config = dict(
    n_layer=22,
    d_model=384,
    n_head=6,
    n_kv_head=6,
    head_dim=64,
    d_mlp=1536,
    vocab_size=32768,
    activation='gelu',
    norm='rmsnorm',
    norm_place='pre',
    norm_eps=1e-06,
    positions='rope',
    rope_base=85100.0,
    rope_fraction=1.0,
    qk_norm=False,
    attn_scale=0.125,
    bias='none',
    tie_embeddings=False,
    parallel_block=False,
    extras=['local attention windows', 'gated attention', 'a smear gate', 'capped logits'],
    init='uniform',
    init_std_qkv=0.0191,
    init_std_o=0.0191,
    init_std_up=0.0191,
    init_std_down=0.0,
    optimizer='adamw',
    lr=0.000986,
    beta1=0.9,
    beta2=0.99,
    weight_decay=0.16,
    lr_head=0.00661,
    warmup_steps=237,
    schedule='wsd',
    decay_fraction=0.933,
    decay_shape='sqrt',
    final_lr_fraction=0.0,
    batch_tokens=131072,
    seq_len=2048,
    doc_mask=True,
    train_tokens=669400000,
    steps=5108,
    dataset='wikipedia_en',
)
Each number is 50 + 12 x the weight over its row's rms, rounded and kept within 0 to 99. Layers, rows and columns count from 0. The size before them is the row's rms in percent of the matrix's.

# layer 2 MLP up, 1536x384, rms 0.0313, rows 219-246, columns 128-255
111:37 39 69 43 43 63 49 65 59 65 61 62 57 64 41 64 56 59 32 47 49 26 49 48 49 52 45 60 48 38 54 25 31 46 34 52 34 48 52 66 62 36 35 69 59 80 85 51 52 82 60 67 41 47 59 39 59 53 28 45 50 36 55 25 33 37 60 72 69 40 53 63 46 40 51 57 69 44 45 34 36 54 35 69 43 45 47 65 46 45 38 30 36 55 40 62 46 68 66 35 55 45 60 57 39 73 40 57 56 55 40 50 48 37 58 37 72 41 47 51 50 32 50 48 32 42 33 63
120:42 57 47 58 51 46 40 52 53 66 45 64 46 66 64 60 63 69 50 56 74 54 55 34 39 78 45 68 50 39 38 39 37 44 42 53 23 26 41 33 53 32 56 41 74 44 45 59 46 60 54 45 39 58 43 56 55 45 41 47 42 51 68 49 27 52 42 30 71 41 49 71 41 49 58 45 54 40 44 63 53 23 64 37 53 48 36 32 50 57 62 45 70 57 38 39 57 47 50 59 47 65 62 51 32 75 44 61 56 53 35 30 44 67 76 46 52 60 34 38 47 33 63 42 30 64 47 50
102:69 38 62 72 36 43 72 52 49 52 57 39 56 60 54 68 56 51 66 51 44 48 54 64 63 63 57 45 40 53 49 45 56 39 58 39 34 52 33 63 57 50 44 42 33 28 73 34 71 36 49 62 39 32 49 35 43 53 43 45 55 66 62 44 37 48 53 54 63 47 55 55 60 57 72 72 63 59 28 41 31 40 47 67 50 55 38 53 65 48 31 37 44 33 42 26 29 54 51 63 40 65 50 50 38 52 38 55 33 22 60 50 48 42 42 56 62 48 47 43 37 64 40 30 39 64 58 50
127:41 60 39 61 43 45 47 34 75 49 64 49 50 81 40 63 67 43 53 61 48 51 50 40 59 50 57 55 42 62 57 59 53 34 35 57 52 52 48 43 41 64 35 49 57 57 65 52 39 62 34 68 68 35 49 46 65 63 25 66 59 61 57 45 24 45 60 59 33 65 43 77 27 38 32 40 50 33 48 48 58 38 39 50 61 51 46 48 65 42 50 42 61 42 70 58 36 42 68 42 63 59 46 37 40 49 36 53 48 63 45 32 53 38 36 54 57 63 24 66 49 22 40 63 32 51 65 47
088:38 54 33 65 34 44 54 60 44 49 51 67 63 64 63 65 49 34 65 70 39 22 46 43 50 48 42 66 64 46 58 56 48 64 49 22 34 36 33 41 65 49 41 64 55 61 65 50 36 50 42 62 48 60 26 34 50 59 47 42 60 38 61 48 38 37 55 67 57 26 67 51 44 36 62 53 58 58 28 37 49 52 44 46 48 46 56 53 58 55 32 57 48 61 34 43 21 47 53 38 51 28 47 47 50 47 61 48 47 58 76 39 40 50 50 48 65 36 57 55 48 48 38 50 54 53 53 67
109:67 45 59 41 43 34 48 33 53 55 49 65 64 61 46 53 42 61 52 33 51 19 33 54 44 65 48 39 59 35 59 57 57 49 59 40 48 54 62 43 46 57 38 41 76 45 49 61 45 53 39 47 36 42 39 36 40 48 52 43 49 38 40 63 69 39 39 39 70 32 47 47 49 39 49 28 57 42 39 62 39 27 54 48 33 38 34 40 51 60 57 42 53 58 48 41 54 63 53 35 41 33 56 47 44 60 56 47 56 65 48 43 50 59 46 65 59 72 50 48 65 52 46 64 50 54 76 65
110:46 48 19 63 51 40 48 70 51 38 38 53 57 53 53 67 62 68 65 41 46 49 41 42 43 61 47 41 33 41 46 46 58 71 52 43 21 60 52 32 59 44 45 76 36 49 49 62 52 56 52 51 51 49 42 72 68 44 43 34 21 36 53 32 65 33 44 48 53 52 64 52 46 44 52 78 44 70 64 46 34 29 44 39 39 53 52 58 37 49 36 50 56 29 54 40 66 37 57 61 37 47 53 59 68 79 49 62 54 58 39 62 40 46 30 43 68 80 51 52 41 33 48 51 38 19 48 45
087:56 44 60 67 43 49 52 50 46 44 41 63 46 60 61 58 31 40 52 48 60 58 76 47 40 67 64 47 46 60 65 40 33 52 71 32 55 57 53 23 59 48 29 44 69 68 39 64 44 55 69 39 69 40 69 60 77 48 24 27 57 62 49 60 50 67 49 37 48 47 65 67 55 47 33 56 47 74 43 61 55 36 40 50 51 51 38 46 46 40 51 54 31 58 53 54 23 31 52 52 55 58 54 44 50 61 60 38 61 41 72 59 50 74 63 58 55 46 51 56 56 56 55 63 38 57 56 41
091:57 48 43 52 53 62 69 40 39 56 55 58 50 49 61 52 44 74 40 79 52 45 40 66 28 68 47 44 37 53 46 58 67 66 60 42 69 78 33 56 29 30 59 33 44 32 48 38 51 57 64 51 64 35 76 58 50 41 45 27 46 62 60 31 47 54 30 50 56 42 46 74 30 55 53 68 43 54 74 58 56 42 43 49 50 48 59 68 58 47 62 56 39 70 44 41 42 53 64 61 49 50 48 57 49 61 58 38 58 51 50 35 39 68 62 55 49 59 58 76 55 56 52 47 29 61 36 58
113:54 62 65 58 28 52 68 41 50 32 56 44 85 55 39 70 45 51 52 50 52 46 58 68 45 48 65 46 37 56 46 45 44 42 48 62 56 60 31 42 52 40 48 58 45 50 73 57 48 31 20 65 54 38 53 56 53 59 51 57 63 47 75 21 42 54 43 48 53 57 64 46 58 40 58 54 54 57 64 71 53 47 46 69 35 46 76 58 70 47 63 25 46 64 39 54 45 66 71 48 70 42 74 44 65 52 51 45 49 36 68 51 54 41 52 37 46 28 44 58 43 42 43 48 61 46 68 61
075:46 44 60 35 60 44 41 51 44 23 15 56 71 66 39 42 46 27 44 59 63 51 77 30 48 66 38 55 47 57 44 42 71 56 57 75 51 48 47 67 38 30 60 52 39 39 43 32 56 55 77 37 44 26 52 76 53 38 49 43 49 60 51 78 43 36 47 56 43 34 59 37 55 50 58 49 47 47 32 79 49 46 49 53 35 50 53 50 57 45 43 39 52 58 56 61 66 44 33 45 61 35 72 37 66 49 55 40 48 75 46 49 59 67 33 38 69 48 42 70 49 65 58 47 71 47 60 36
074:46 58 42 55 62 39 51 43 47 46 32 37 72 53 42 64 55 54 57 66 38 55 47 50 40 45 42 49 39 81 64 75 35 44 65 38 45 38 44 57 41 49 44 56 70 27 40 55 37 64 31 49 64 54 35 26 61 55 54 38 55 54 65 50 43 36 37 43 46 42 40 44 56 60 50 60 63 50 47 58 64 66 50 54 47 66 57 54 60 64 58 55 52 40 57 52 38 69 50 63 74 54 48 39 40 73 41 49 46 61 49 60 17 59 62 58 51 58 33 53 52 40 51 69 44 54 59 30
092:40 66 47 71 32 55 54 33 55 54 40 67 57 62 53 37 42 67 47 42 63 55 57 66 52 45 51 47 49 73 36 33 45 64 42 47 52 53 53 36 57 59 45 48 44 37 40 40 45 57 55 25 33 66 56 64 43 38 53 29 63 44 43 42 72 63 69 42 70 39 61 34 44 51 70 78 57 48 48 67 29 40 56 50 70 46 37 51 59 60 40 41 61 59 42 69 54 57 49 76 58 33 61 28 60 52 37 33 63 45 43 38 40 47 50 46 48 37 31 65 57 65 27 57 24 53 41 53
133:55 59 34 36 40 53 38 50 48 44 46 48 39 47 53 45 30 42 59 72 65 55 53 58 68 37 42 51 54 50 51 45 36 58 37 60 53 44 56 59 65 55 42 44 86 54 42 49 50 56 39 76 81 48 76 59 30 31 31 43 63 61 55 44 32 40 46 45 45 59 64 48 50 43 42 51 57 45 40 59 67 55 42 78 40 51 41 56 60 25 62 40 68 67 44 45 40 31 55 61 39 47 65 38 42 59 52 43 71 60 41 62 24 56 62 39 57 46 49 68 49 61 72 43 59 66 74 51
088:39 59 41 45 47 40 63 51 45 41 63 39 55 70 44 61 54 42 60 35 33 46 66 76 42 41 51 49 39 48 38 53 53 52 69 57 58 49 54 43 69 60 40 58 36 57 43 43 57 55 55 45 40 36 72 56 54 56 40 51 43 40 60 67 60 41 45 40 40 62 36 61 38 57 35 41 46 66 57 35 56 44 72 50 69 76 41 34 56 67 41 62 45 50 25 72 55 46 23 09 61 42 46 37 55 49 30 53 40 37 35 62 36 77 39 33 59 67 68 60 63 38 38 48 24 47 65 38
092:51 28 33 38 79 36 56 49 49 70 57 44 45 45 57 39 45 82 63 45 33 55 43 40 47 46 53 51 41 64 42 57 34 55 59 46 30 36 28 30 47 44 56 72 55 35 55 45 47 64 52 71 67 39 55 29 45 43 61 45 30 45 40 34 49 61 42 59 59 58 58 56 57 42 56 40 66 50 48 46 58 36 24 58 44 60 38 41 47 45 53 47 45 37 55 50 38 43 39 44 34 45 57 57 34 63 15 36 46 42 71 52 50 55 41 42 52 61 35 58 64 65 27 76 39 62 38 42
105:32 48 43 52 58 46 42 48 70 51 47 35 59 36 46 55 65 51 71 69 61 49 17 56 36 37 60 77 58 70 42 45 36 55 49 28 57 54 52 56 41 34 29 31 77 42 53 64 65 42 39 64 52 60 44 68 50 55 61 51 48 54 49 68 51 42 44 69 52 19 60 51 35 53 43 56 42 29 32 58 46 54 40 63 62 44 37 71 62 59 53 58 39 43 30 60 39 43 66 60 41 57 35 53 54 43 26 61 34 37 52 46 36 60 37 68 41 37 38 39 62 55 59 47 54 60 50 56
110:60 61 36 53 73 53 45 70 89 43 36 29 52 63 52 47 41 47 66 58 43 16 57 60 56 60 46 61 54 21 49 54 46 34 55 54 49 42 54 52 62 68 54 52 50 58 31 50 46 60 47 32 59 42 37 29 59 54 55 54 32 44 67 65 46 52 29 36 54 51 72 55 45 71 40 51 53 63 75 53 16 28 58 47 31 38 53 58 70 47 39 51 47 46 67 51 62 61 41 34 59 44 66 31 30 57 51 35 50 47 73 29 46 54 36 53 50 57 53 48 57 41 46 61 35 31 65 70
083:48 29 51 72 87 56 47 42 51 39 73 29 44 54 61 48 48 67 65 46 48 47 51 74 61 51 56 71 40 41 54 47 47 74 47 24 52 31 58 43 51 69 59 54 36 38 43 27 53 52 61 41 48 41 34 48 62 53 57 41 36 24 57 60 57 50 63 37 53 55 63 69 31 32 65 60 32 58 37 62 30 58 33 68 29 42 67 43 46 52 58 58 71 54 64 67 54 58 62 38 50 34 17 51 55 63 59 58 57 22 61 71 53 50 39 55 50 66 45 54 56 61 46 44 43 49 56 49
106:53 69 41 51 55 43 57 58 77 60 56 53 44 62 37 41 20 66 46 54 66 37 54 52 41 48 37 48 61 45 58 26 57 53 46 48 61 43 47 57 51 28 51 29 44 22 64 56 43 94 47 59 50 57 51 52 50 64 40 34 49 41 30 50 49 24 42 33 55 42 29 51 64 52 60 66 27 45 61 54 44 54 68 32 53 53 42 74 39 42 30 41 66 31 58 45 44 72 56 49 54 70 52 43 52 52 39 56 64 57 20 58 42 50 35 34 62 76 56 58 54 49 39 47 44 64 32 56
105:63 37 63 66 55 46 39 52 47 49 56 49 28 57 58 70 53 35 33 48 74 32 71 35 46 56 42 39 41 27 53 40 42 49 66 28 47 49 52 35 59 43 46 63 43 40 53 59 55 73 43 51 69 54 45 62 51 41 42 26 47 74 68 36 72 50 35 23 57 34 67 55 52 46 49 40 46 52 44 61 41 52 57 38 39 61 40 67 36 44 58 55 67 51 53 38 42 56 64 46 66 52 64 30 59 46 61 51 62 50 42 57 55 51 44 55 62 56 46 55 63 33 58 42 40 56 62 49
084:71 56 49 52 55 59 44 38 70 41 35 52 49 33 56 57 36 69 46 61 81 44 55 47 62 31 18 48 44 41 45 49 49 45 71 53 30 35 43 52 48 67 61 52 68 52 79 46 60 34 44 36 43 53 62 40 72 44 54 48 43 41 56 53 62 55 40 43 51 43 52 39 40 52 62 54 34 25 56 44 24 31 52 53 69 57 42 78 48 53 45 44 35 73 57 51 40 79 43 44 29 45 62 52 20 54 43 57 46 57 34 45 44 53 59 43 47 50 53 47 54 48 43 58 32 42 55 60
096:31 52 54 60 61 24 46 36 66 64 60 75 63 54 42 32 51 58 37 56 58 58 61 66 61 51 58 43 50 48 56 56 47 40 50 50 52 52 46 65 46 40 18 42 53 40 45 33 59 35 69 56 44 33 54 52 65 53 59 59 52 48 46 56 42 47 65 55 60 57 68 62 43 54 57 59 73 69 40 45 44 54 30 74 31 47 33 62 45 55 53 60 41 64 48 51 28 48 79 40 65 39 66 28 48 68 38 41 59 37 28 46 46 46 54 37 60 48 58 49 32 46 43 41 38 60 56 46
071:52 54 51 56 61 43 39 24 53 65 25 34 67 52 62 43 41 48 50 46 60 33 52 49 69 43 40 68 71 61 42 54 58 38 55 44 34 55 43 62 48 50 47 33 59 23 38 46 54 38 48 33 48 32 44 33 70 53 47 41 69 30 45 39 41 47 57 57 44 61 41 57 52 54 50 49 46 59 49 49 46 64 43 37 43 61 40 40 34 22 51 29 64 57 47 43 35 56 47 42 56 30 42 42 29 58 48 57 44 67 47 39 33 34 49 47 42 26 61 50 38 54 52 71 55 57 62 63
100:38 40 64 49 43 50 42 51 44 41 46 47 59 51 61 61 20 59 47 57 37 29 61 47 61 67 45 52 49 46 34 43 39 42 60 36 57 46 47 45 52 55 49 36 38 49 70 50 61 60 78 39 44 46 47 60 49 52 34 65 38 44 38 39 39 35 58 55 63 66 38 38 61 67 44 58 40 69 31 36 20 40 56 50 62 28 35 53 70 47 46 43 54 47 62 52 72 57 59 41 56 44 44 38 46 45 50 59 44 52 70 54 30 64 63 35 68 46 52 52 62 22 44 39 40 59 37 55
095:50 38 29 51 35 27 35 42 41 50 39 62 50 64 67 28 54 55 63 63 49 63 32 66 56 40 66 68 58 45 59 51 60 44 61 25 42 38 37 37 53 68 67 68 37 55 37 35 52 62 59 65 57 60 66 57 42 63 50 51 45 50 62 46 28 56 51 50 61 44 59 74 57 40 54 33 33 53 59 51 54 50 70 57 45 55 56 71 66 57 59 34 38 60 54 43 20 45 43 53 79 48 46 67 24 53 68 41 34 28 46 32 38 43 38 54 60 44 46 77 47 59 41 43 60 48 50 45
105:57 38 57 42 64 42 39 38 40 47 46 63 54 66 63 71 53 45 63 35 50 44 47 62 61 51 61 60 51 63 66 49 45 60 60 54 60 45 46 47 36 68 66 68 30 64 68 45 55 65 44 81 61 60 54 41 43 29 58 40 43 62 49 33 49 47 63 46 72 28 56 51 34 51 40 32 52 55 54 45 56 61 45 59 45 56 54 18 50 69 62 51 37 53 47 62 29 58 73 40 45 33 74 66 65 61 33 61 47 56 55 56 71 46 55 49 47 62 44 62 57 46 74 68 54 55 36 34
108:44 50 32 45 67 39 53 51 35 59 46 40 36 36 60 49 54 56 38 61 44 61 61 51 61 38 57 56 40 50 53 52 42 62 19 39 60 54 53 62 70 31 30 52 48 51 69 55 58 52 84 67 48 33 32 74 65 33 34 26 39 61 50 64 32 43 31 49 72 60 35 71 74 66 53 57 43 48 61 44 55 28 56 60 69 39 54 46 42 59 45 53 63 21 53 62 43 71 54 41 46 37 60 43 67 52 59 76 36 51 56 64 48 53 44 39 42 50 38 62 46 30 47 60 55 34 47 52
# layer 2 MLP down (transposed), 1536x384, rms 0.0173, rows 219-245, columns 128-255
131:55 43 52 56 64 56 50 34 53 35 44 72 19 39 48 38 38 59 43 61 47 42 42 34 45 58 24 49 50 38 46 45 54 34 56 62 34 42 53 31 45 59 38 66 40 65 71 71 38 36 66 48 50 64 66 56 49 36 67 39 35 41 63 63 77 57 61 57 46 57 56 69 28 49 63 43 52 49 59 42 62 34 59 40 60 48 46 52 30 45 38 36 49 66 55 46 43 45 58 51 60 57 56 52 54 70 35 41 33 65 67 57 39 35 46 52 55 48 43 81 49 61 40 62 62 51 31 65
140:31 44 55 54 28 74 34 67 73 54 51 32 49 65 36 43 45 55 52 28 56 41 53 38 32 47 53 70 50 51 56 59 63 52 60 29 50 50 54 50 75 51 37 35 25 38 30 44 38 44 57 31 60 67 52 46 51 48 50 59 67 59 52 26 48 76 58 49 46 51 57 22 30 54 45 25 40 70 52 37 45 42 51 44 52 20 60 28 48 29 60 45 55 65 69 37 35 23 46 57 39 65 48 38 41 41 42 33 38 37 50 68 26 62 45 53 45 59 31 26 11 37 40 42 45 43 63 52
099:68 46 55 51 48 56 56 53 69 66 23 60 52 35 65 42 47 33 52 35 39 56 36 64 55 44 46 29 45 51 40 55 22 50 48 41 39 49 57 42 45 65 52 60 36 60 83 57 46 51 28 45 35 78 29 26 38 46 63 51 37 48 44 70 56 38 51 49 68 38 63 55 51 43 38 42 54 31 54 46 44 36 57 66 48 54 48 37 49 60 65 53 57 53 45 58 72 72 65 44 33 53 66 45 51 49 65 56 53 63 53 53 37 45 56 68 50 34 53 46 18 67 40 55 63 68 51 52
144:40 54 64 46 59 46 26 36 57 59 37 55 48 69 46 62 41 42 47 54 58 50 52 50 41 57 43 34 59 56 55 43 52 40 34 59 44 49 63 34 46 58 46 48 62 75 57 50 42 58 36 61 80 41 51 59 50 42 38 58 54 35 44 56 41 54 54 36 48 59 53 59 42 28 35 27 37 50 50 39 73 44 73 59 53 53 45 51 67 34 42 60 70 65 57 32 31 40 64 46 37 37 63 44 54 40 57 52 54 56 48 65 45 65 49 60 53 36 43 62 65 49 56 34 53 44 59 56
083:52 45 37 59 52 37 40 62 63 59 32 59 47 51 32 58 68 41 73 47 64 33 34 64 37 69 47 66 49 47 39 65 56 59 53 37 41 39 38 49 45 49 49 68 56 54 55 42 39 44 32 69 62 68 37 26 38 50 47 56 47 23 70 50 62 62 61 65 61 57 61 58 57 51 68 39 54 56 38 53 79 40 31 41 34 62 42 54 52 40 42 52 50 43 28 43 45 31 56 51 58 24 55 67 52 49 45 54 59 60 50 44 50 35 54 42 47 42 44 49 59 67 52 54 54 63 41 42
103:37 45 51 56 62 66 68 43 41 62 45 21 45 66 38 45 71 39 41 54 56 70 24 63 36 41 44 39 36 70 79 63 68 32 28 47 58 69 60 37 52 46 51 55 54 53 48 50 63 39 33 44 56 47 63 60 58 64 41 58 66 59 57 48 36 49 44 47 50 59 53 44 69 46 45 44 51 30 44 92 69 59 42 56 40 58 61 84 57 67 56 49 49 40 43 65 40 59 50 31 52 67 45 47 60 55 58 31 62 24 73 47 62 63 55 53 46 34 43 39 55 52 49 60 49 57 52 51
114:34 43 58 75 39 65 34 79 42 50 58 64 55 59 33 44 52 38 44 52 50 58 56 27 53 50 68 46 43 63 42 60 44 65 48 44 48 48 63 67 45 72 50 60 58 50 67 39 61 63 44 54 94 32 33 52 58 56 19 59 60 72 41 43 26 68 50 27 61 73 52 33 45 63 40 42 44 75 41 57 46 41 36 29 54 42 30 77 48 27 58 47 62 63 45 54 44 48 40 49 52 55 47 49 55 46 70 32 44 69 59 58 74 50 35 49 56 67 54 23 49 64 41 31 74 41 64 57
084:49 59 68 57 27 48 30 31 71 39 46 36 49 57 62 43 34 30 59 33 67 50 58 51 12 59 42 38 47 43 46 43 63 47 62 52 71 62 53 18 78 74 31 49 24 56 53 45 53 44 51 32 65 53 42 55 48 51 58 36 61 60 29 58 53 63 64 22 56 71 68 59 56 62 42 58 40 46 46 58 63 29 39 48 41 61 44 46 62 33 41 45 31 33 49 63 50 37 65 57 64 53 47 53 48 44 49 58 71 62 27 54 39 44 77 57 59 53 48 44 48 48 64 48 31 60 48 34
078:40 47 57 22 51 49 60 65 40 55 67 52 50 50 62 43 43 55 38 50 38 56 48 41 39 56 61 45 49 49 37 61 53 50 65 76 52 52 41 56 41 52 65 44 33 49 53 60 54 60 43 45 48 61 78 44 52 33 57 31 53 55 59 36 42 58 41 45 46 47 49 78 60 52 43 44 39 46 65 49 54 55 42 47 56 49 76 58 42 54 38 49 50 59 58 59 47 63 51 49 52 54 49 63 64 43 70 28 46 55 39 62 41 52 53 60 34 27 76 73 37 48 37 39 56 48 60 65
125:50 57 59 68 22 62 40 55 37 26 46 49 42 38 47 66 56 61 66 70 60 40 38 53 45 45 52 65 59 44 66 53 53 62 44 44 37 48 51 48 54 57 63 53 50 53 51 55 71 49 53 40 49 75 30 62 32 73 62 50 54 43 27 37 63 71 42 40 77 39 43 34 51 69 40 56 43 59 52 78 50 61 45 54 34 42 37 51 48 76 58 43 45 60 47 50 41 47 32 54 35 49 83 69 43 42 37 45 39 45 58 40 19 45 63 49 44 53 50 53 37 62 43 43 74 73 44 48
075:41 58 66 56 48 56 40 75 50 59 58 37 62 34 29 53 45 37 60 46 50 61 34 38 38 45 65 68 58 54 73 35 54 49 50 31 55 32 35 59 23 48 42 34 74 55 63 65 55 49 69 41 45 61 23 61 44 45 43 41 45 46 36 39 47 46 29 57 62 60 68 50 43 51 64 56 53 33 52 34 63 39 43 32 28 52 59 46 51 55 44 47 58 58 37 77 70 35 36 32 44 58 46 80 64 60 65 50 43 53 43 48 67 57 58 54 52 51 55 56 50 56 51 57 46 36 38 41
067:38 56 57 55 61 47 42 41 50 75 30 36 49 34 47 70 44 51 46 70 41 54 62 34 45 50 42 52 49 63 33 29 32 52 47 63 48 51 65 45 44 67 50 71 47 28 31 42 51 57 36 42 88 42 40 21 49 49 43 64 71 50 57 54 57 28 42 56 51 53 53 34 45 44 43 65 54 31 42 68 64 43 67 50 56 46 56 33 40 60 61 49 58 57 66 55 53 54 46 54 28 38 45 57 54 46 35 59 45 51 60 64 34 54 73 50 50 46 37 49 36 35 56 57 77 51 60 45
082:41 55 32 61 46 49 65 52 63 68 46 27 38 48 59 48 45 43 49 40 34 61 55 81 50 37 60 63 76 59 55 55 45 56 64 62 48 53 46 45 27 54 39 34 49 27 32 55 40 42 46 47 35 36 59 50 56 37 70 37 48 40 34 20 46 73 47 37 49 49 53 39 47 52 58 69 56 26 50 56 40 53 48 49 62 50 35 47 26 44 42 50 62 52 47 60 46 54 51 61 40 40 52 63 55 36 45 60 49 48 34 42 37 62 45 35 55 58 43 32 59 55 42 70 65 55 44 50
150:16 37 58 32 43 61 40 40 52 37 56 61 34 30 43 56 40 51 51 54 70 50 61 49 37 43 53 54 67 60 33 60 55 44 34 63 43 54 60 44 54 68 37 50 51 75 58 60 76 59 43 76 63 55 65 48 26 26 55 29 60 68 38 47 50 42 48 53 51 57 61 70 34 55 43 56 74 38 36 66 46 65 39 67 43 58 59 26 48 47 71 37 53 87 35 51 41 39 48 45 44 47 54 47 60 66 56 54 42 51 41 70 41 46 61 43 47 49 54 77 49 65 55 50 50 71 36 38
076:29 52 65 37 41 43 68 48 68 68 52 56 39 41 35 53 53 41 48 47 29 51 54 53 60 52 57 43 58 58 55 67 45 44 63 61 45 48 54 43 43 43 39 31 39 77 46 56 66 41 58 28 52 64 55 53 42 58 52 40 67 60 38 55 59 48 41 54 65 49 57 61 46 50 32 50 66 59 52 43 78 54 67 38 58 48 49 45 67 63 54 42 49 56 22 70 62 46 60 35 37 44 76 60 62 49 37 34 58 60 48 37 78 37 48 59 56 86 60 59 82 54 51 62 56 31 77 43
086:76 47 63 52 38 61 51 48 47 70 43 36 56 44 21 56 35 61 72 32 69 54 48 34 49 46 47 46 37 51 61 68 28 38 59 56 52 51 66 48 35 52 58 69 42 20 57 35 37 43 53 45 61 37 54 45 31 54 33 36 59 54 28 44 68 61 54 55 47 56 62 29 47 40 46 35 45 47 52 34 52 49 62 42 54 57 36 53 55 36 43 49 74 74 36 48 36 53 68 56 32 53 60 66 53 32 65 63 31 31 29 48 81 51 40 37 53 55 42 48 57 44 60 54 52 41 62 52
102:48 64 53 54 46 50 62 59 69 74 44 58 73 63 43 51 37 52 53 49 46 37 66 30 41 56 50 57 47 51 61 36 56 46 52 41 50 57 47 48 63 56 58 44 52 51 42 36 55 46 38 55 87 45 59 39 47 34 36 50 55 55 60 68 53 24 36 57 50 50 75 41 54 58 43 52 61 42 44 60 56 65 49 48 37 68 46 67 50 35 56 29 48 70 36 59 59 42 58 58 20 49 53 29 55 59 69 32 60 42 25 84 51 54 54 35 69 32 33 42 54 67 39 50 67 56 55 36
117:48 50 67 32 70 42 78 45 10 68 43 52 61 47 15 27 54 41 42 53 70 52 45 54 49 49 36 51 57 70 68 47 66 56 46 37 59 77 63 82 52 39 66 70 67 30 45 12 64 41 42 51 78 57 45 55 46 44 61 37 57 30 57 51 44 53 63 56 51 51 25 53 55 38 56 46 46 72 41 52 61 49 50 31 48 68 41 37 37 46 64 38 70 63 53 51 49 55 46 66 53 40 57 44 45 43 40 57 53 65 45 51 53 22 58 58 49 63 56 34 55 43 47 57 54 54 50 46
071:34 55 66 68 48 46 47 67 67 32 50 43 47 40 47 55 32 46 48 21 53 40 54 56 50 38 59 61 37 38 69 49 62 50 44 57 43 42 60 48 64 50 31 72 49 41 54 60 60 46 65 52 42 45 51 57 38 64 42 75 48 46 59 47 43 45 52 42 61 50 42 58 66 42 56 62 31 43 44 46 40 63 49 77 54 46 50 60 50 50 45 58 68 74 58 59 58 50 56 27 42 38 34 52 60 59 57 51 68 34 62 60 84 42 68 39 41 61 38 62 40 23 44 28 37 49 64 47
124:34 34 45 47 34 55 46 49 48 55 49 61 77 36 44 63 30 28 55 51 29 51 48 54 58 45 57 59 51 61 44 55 48 37 63 51 36 42 73 39 68 44 49 56 62 54 43 52 31 43 70 37 50 42 46 50 22 48 53 62 34 43 51 56 45 72 40 39 53 42 71 60 33 67 35 56 39 52 39 49 33 48 46 68 43 46 54 30 42 52 47 52 72 78 41 60 63 39 63 49 47 64 45 38 71 58 58 30 55 46 48 58 40 46 46 59 54 42 42 59 58 60 51 36 53 50 45 52
095:63 54 61 69 70 43 32 50 52 49 60 38 43 52 51 58 40 50 46 50 56 30 44 40 55 42 54 46 47 48 38 53 43 47 34 51 57 58 54 40 45 69 71 60 46 52 68 53 49 42 34 71 53 60 57 49 31 60 29 40 47 53 58 39 66 59 57 41 51 24 67 70 53 56 54 52 53 31 68 45 63 27 41 51 51 61 54 38 30 50 70 56 44 37 43 47 49 59 51 57 67 49 47 55 78 66 55 57 46 62 63 53 62 47 33 65 56 51 45 65 59 36 55 41 42 51 75 60
073:38 63 46 47 35 43 42 66 60 43 41 59 33 55 55 58 53 62 38 65 34 49 51 54 87 62 57 67 54 61 56 77 51 44 39 69 32 67 53 37 55 36 66 47 69 63 45 35 72 36 49 44 43 40 51 52 43 38 67 39 58 49 58 72 54 62 41 45 49 57 47 54 41 39 41 62 52 54 72 75 44 18 57 67 52 48 48 49 63 37 48 38 39 59 70 57 65 53 58 49 32 49 48 53 43 43 41 67 42 56 60 56 61 59 62 41 41 35 61 78 63 53 54 43 63 49 51 50
090:49 49 59 45 53 53 44 47 72 29 54 36 32 58 53 61 58 46 49 37 50 46 39 35 49 39 39 36 63 33 61 39 49 55 43 67 48 59 35 35 45 62 42 60 63 22 54 17 40 58 61 61 46 58 35 33 47 50 39 58 52 46 65 59 38 50 24 56 51 56 49 47 21 56 50 60 51 44 69 62 71 40 21 68 63 47 55 56 34 81 33 48 57 37 38 47 51 54 54 41 48 27 62 40 43 59 58 52 54 72 44 43 59 34 57 43 48 27 48 34 43 53 53 38 62 45 45 41
065:73 59 43 27 46 72 26 65 51 70 40 56 57 41 51 42 62 51 55 46 66 51 51 60 64 56 55 33 50 50 58 30 52 43 63 25 31 53 54 68 46 36 58 56 67 50 52 45 56 58 57 40 69 39 49 56 41 46 50 60 69 51 57 43 74 56 34 44 59 34 34 39 33 59 62 70 47 43 67 56 70 71 39 57 42 50 35 38 47 65 42 48 71 46 64 46 55 41 51 40 52 17 45 55 52 44 55 66 60 34 47 55 47 59 76 44 42 61 63 56 51 75 34 57 59 69 49 73
088:49 78 64 50 34 55 66 60 53 53 47 65 56 34 57 39 38 48 44 79 39 32 57 38 46 68 36 45 43 56 55 46 70 53 64 81 51 55 38 54 66 60 50 53 32 48 45 80 61 64 42 57 28 61 68 52 16 42 64 80 49 52 47 43 41 46 68 34 47 66 43 32 44 51 35 47 41 76 37 45 52 31 36 56 58 41 49 42 57 38 48 50 68 23 50 43 78 32 74 47 74 65 62 54 46 42 54 59 59 52 79 57 38 45 58 40 50 41 42 56 59 45 53 28 63 61 53 57
097:58 33 54 44 43 30 40 45 38 52 40 61 39 50 49 37 61 26 73 34 65 58 70 50 71 54 42 70 65 36 45 46 61 55 65 54 47 19 38 44 65 51 58 56 55 46 44 75 58 53 41 40 40 58 41 51 52 43 56 44 35 27 56 41 54 58 51 34 45 53 71 50 58 40 62 16 70 42 42 38 59 51 51 50 43 47 52 45 58 63 44 34 45 49 34 63 60 31 43 62 47 63 41 60 45 52 43 39 37 50 41 52 46 40 50 28 46 49 68 59 42 61 60 35 62 54 39 52
101:55 37 65 40 64 56 64 30 30 46 49 45 60 59 34 44 53 44 44 39 45 53 43 40 37 51 36 72 65 33 51 59 42 52 60 42 61 39 27 58 30 46 66 56 60 60 47 45 53 43 61 53 45 62 54 57 35 46 61 49 49 34 46 46 73 52 56 45 36 54 38 49 49 41 51 55 61 62 57 15 41 49 53 39 53 67 50 44 50 63 51 42 52 60 41 70 32 60 54 66 32 50 41 39 48 23 41 35 39 36 55 25 71 04 51 44 45 71 63 62 37 29 41 67 38 46 55 50